{
  "num_hidden_layers": 15,
  "hidden_size": 96,
  "num_attention_heads": 3,
  "num_key_value_heads": 3,
  "head_dim": 32,
  "intermediate_size": 384,
  "vocab_size": 3126,
  "hidden_act": "tanh_gelu",
  "norm": "layernorm",
  "norm_place": "pre",
  "norm_eps": 1e-05,
  "positions": "rope",
  "rope_theta": 1000000.0,
  "rope_fraction": 0.5,
  "qk_norm": true,
  "attn_scale": 0.177,
  "bias": "none",
  "tie_word_embeddings": false,
  "parallel_block": true,
  "init": "orth",
  "init_std_qkv": 0.0645,
  "init_std_o": 0.0,
  "init_std_up": 0.0645,
  "init_std_down": 0.0,
  "optimizer": "laprop",
  "learning_rate": 0.00275,
  "beta1": 0.9,
  "beta2": 0.95,
  "weight_decay": 0.063,
  "lr_head": 0.00247,
  "max_grad_norm": 1.0,
  "warmup_steps": 342,
  "schedule": "wsd",
  "decay_fraction": 1.0,
  "decay_shape": "pow",
  "final_lr_fraction": 0.0,
  "batch_tokens": 8192,
  "max_seq_len": 256,
  "doc_mask": true,
  "train_tokens": 94180000,
  "max_steps": 11497,
  "dataset": "wikipedia_en"
}
Each number is 128 + 24 x the weight over its row's rms, rounded and kept within 0 to 255. Layers, rows and columns count from 0. Numbers have three digits each. The size before them is the row's rms in percent of the matrix's.

# layer 6 attention value, 96x96, rms 0.0847, rows 37-51, columns 0-95
096:150144115116112118143115140159103179134159123114140141114165197135108100141150129103096117167133111126079136127187109130118147151099141147121141158140115120142182104100140150124113178119130124131169139128107101089061131132135135150142165111133122134137110088111151139127139120116154141172
102:137169109114127128090109147137128172072165106153092129133176147142121129133139172153104123140074133127156163118182140128121139129096122143140121096112125113136114122081134143133099164103151142146109120137097147185064125104127135115146111120161137127131105116141131131144085122105137082142
093:113137116137129156158121158092142153117109159124108092164102172143156115123106076115151134128131157127161097112093138154149117138129131105134138136078119118147111141128134102148188130143181117113136080153152171070146158133164172135168125092131150129117103102112140143125132152116131115136
101:125111106127112135072171148127171146138128160139110112154100125098142132131128116156120129142081104131116131125139118125113081098091146158167110178142110140105109111159138093141106116134113107116082115164139149196151106133128084123148080147142130135114179121114128125110138139136125115182
103:155174145105138152097135070135110095086178169143089148138138071130151130149138090136114160093111109088098149151140109115108137129114121123175128097135128142155127094120154155126120113154132109114166123109118099189141131133115122122126152125098128143142142121119179136126112110147121164105
103:115103110144133140119116098119103129067159155141099088153152179084117103108147142101131144160121125135094173131124130113095195142152125096073121151136101124101116177142158143117116121128125139135139116120128099131122122086103123148171154136162146147146099126155146081147120114134121148128
105:086087100117125101106130115136115175118103131136099130134128114130116108124158139130158089125140133107100157123118134130142152107156133131168105133128156151139084136126108135091166148092114115101163142098152142103189133143155155147128110118147123127106199127107141063145154147117152105084
103:177136100150169122125114098136145130152112078148168139078144141099080131118110152140134099167116158124162097118146129153102157130160154090126134099154110086121142181129169114146102135149118144146110115134095132101105137068135166121138123127143114112135173125123131133116104126112110135164
091:148120148081134116124137096123093143138111140134119128114135150089141126069139117164124117143105168099171183120163121126121170134113127112097134107141137138089157078118133073131116156126138107126162130114098084108101150127104179161134132116157128127092133126156142144116102105130099141080
089:154121099144154106156119141117147161156062101132134127143101130140140116130132145139099123137148141133114158134107143151136110126081115139116126157101145088147156141139123145112129102147136129145059158129160174102142108082110095101170126094141182093151130135118145139083129170136086116130
084:141130154122087148154117104099163114109131119130128098171076161115134113083133116107148131202110151177143138158121119141129135119173127140114116164149133102108107143138081082163123120124145108133111143126150108116110113135121102129150130198133118131150158143176109087140140110131110123138
101:124075138129088122117154118160127150132148152135139134122156162097115126133122160108143133112101142124133135125118116114113138124178141119136112162107171132114111182125120092144120160111095145124081145130113151164108108140137127139101127102170104193100106108128117071139122066096143117172
089:127122111175175114051139152166135116110090120145118140143123130133121116167162152119121100128121143141082138149141121117134132126132145128147137094144086140136148158148149145086117149122104098119177159107109157089147125137141132103097098135111133106110099169068133101139156100150130142094
102:143106145121109115094100094093142107183067114130098140120105128201136124150107092143111131139100135179120090118142143133139101131133123142178105124139125095128106152103141125113134118103106128132096142155123152093191093139147111165092141127118119094139149135155134140133142165139122103124
116:147094146129097166150140091093144116183110111123157139117079102141135138126119123182090141111144126170122139116109114144146055104096133152164116096126148110121146171132088123134123095138091123131108106110104155132157140138111103088112088164121120113156147134132141157123147158127106130120
# layer 6 attention output (transposed), 96x96, rms 0.0754, rows 37-50, columns 0-95
088:087117095100164150121141120108114116110162159173135093152088098149138119129116121103130163126136130140112110150148139159095103113154091143147105118126165083124098121124147120140115149153155143082095116121111116147138072108126163113101112188107123148150136191139121151122118109162128140152
093:118137108072123124144135139143116131129154163100123083120122161133143126181139113085129136124157093174111129157128098138141099110157111161178156149137155099129144091091151124106123150118159137121115100122103092087153109104106130141113112146136142127121113174118135124143108162169088178150
087:112081098148108057139121105151104125156124082159128115105149119100134171090145123194150113105098107156135153133088155108097139143139093113172120130146115157129139132152099124132129108104138110159133126142137149157104099140155097109121122135106118149115133145172149118172120121159101115116
094:189163160111125089169084134131164098117148153119143175111119145147130087116145142118129128127144103137137125129125115127124147137153183101142130150116116132113150151110109139116091120131122126151114139124102108114118141149107151165131138097131151131085089181092080134144089135087098135075
097:050128136151101126096128162143122142124129141093134162147137140131126145113141138086137124141131133123162129157102156094136147094107159116117129135133135152088149135146100156118101128107125124171071118141099120115082133106092148136191139116123123139124120072120115118097155147164182142128
096:131137131068135101123132161129128148125118125105134130118097104134118142173158134108142097125127143110142097103123150134147138095123170122099121178142155110157123097102176122122162144123136188123116128167109156163101081153141155127099087135129115130094114114123127120070158149165109088144
103:124193154156145118149134121146098097153100138134119127126127105083125101102072093130093110125101120165149166137121123129124099186147180105135125139108113139143162125141144121154182089159105104118152119131148140137095120180102119130138106123146137141168139130145121132092133145117093126102
094:149165133100121166122169149102139123109154132120151096104178166128136128179145124129123111122127135112126106118138126123164091145130052119119156097095191113112076122106162102130104109096118142117137140118139103116139105144117149105097114143126157137165103142144105129162146112159099132160
079:104169147146157151134125135150114136086103132121154111123141110133108110136145165105102124108132117111104081160150128138143097114127077115141092168139140111147142124119132118082150161101147154131112144090148111183143063167115138103151110130086127164139171091126136118108131115147155144164
086:154099195082103141140157125130139125125165140105109093110137159163127110148098133148133123132139084107134141079133129084110134129176134117138170130167104106105145111143104126137126112140133107126185092148078101128127131148123128111120127138100132184106099122109131122159100081126137142153
075:154085126114143127128112117092163116163132129124137102093147125129117125144146143140110138130143131087117101105172179145107113122130155130098120146113143156168187138115191114126105150159116159161136144161146155136146142166138102150127103073104117117100119145095103129114123096075132106105
095:149180111110139110134099126103090123109108110133127112101127128110150154160130098143112125111114088134087095138137093172130132123104163146099125154100122148119138099097148094140135142152106158126147156154102142116134157137167142172147109136124167103125095164133079142135099174146088165091
084:119156171142150162162143119106087084152131157116111159122135078137092134144098098114137110162151135133191172121114098115082151127156152106110108110101132129116095139134121142110147108109113144171165106114137123116103112092114110128093150168165138130151136109140125158113110164105103124140
097:112120136175118123147117109160153120123178083156134088150173118151135120085144142160119109165124159131136150119103096171092114150148152154130160098134115132089148154152131137146159106157120124108151153115137098088124164130095133111143126135121138134126110153075122096144114106079099093123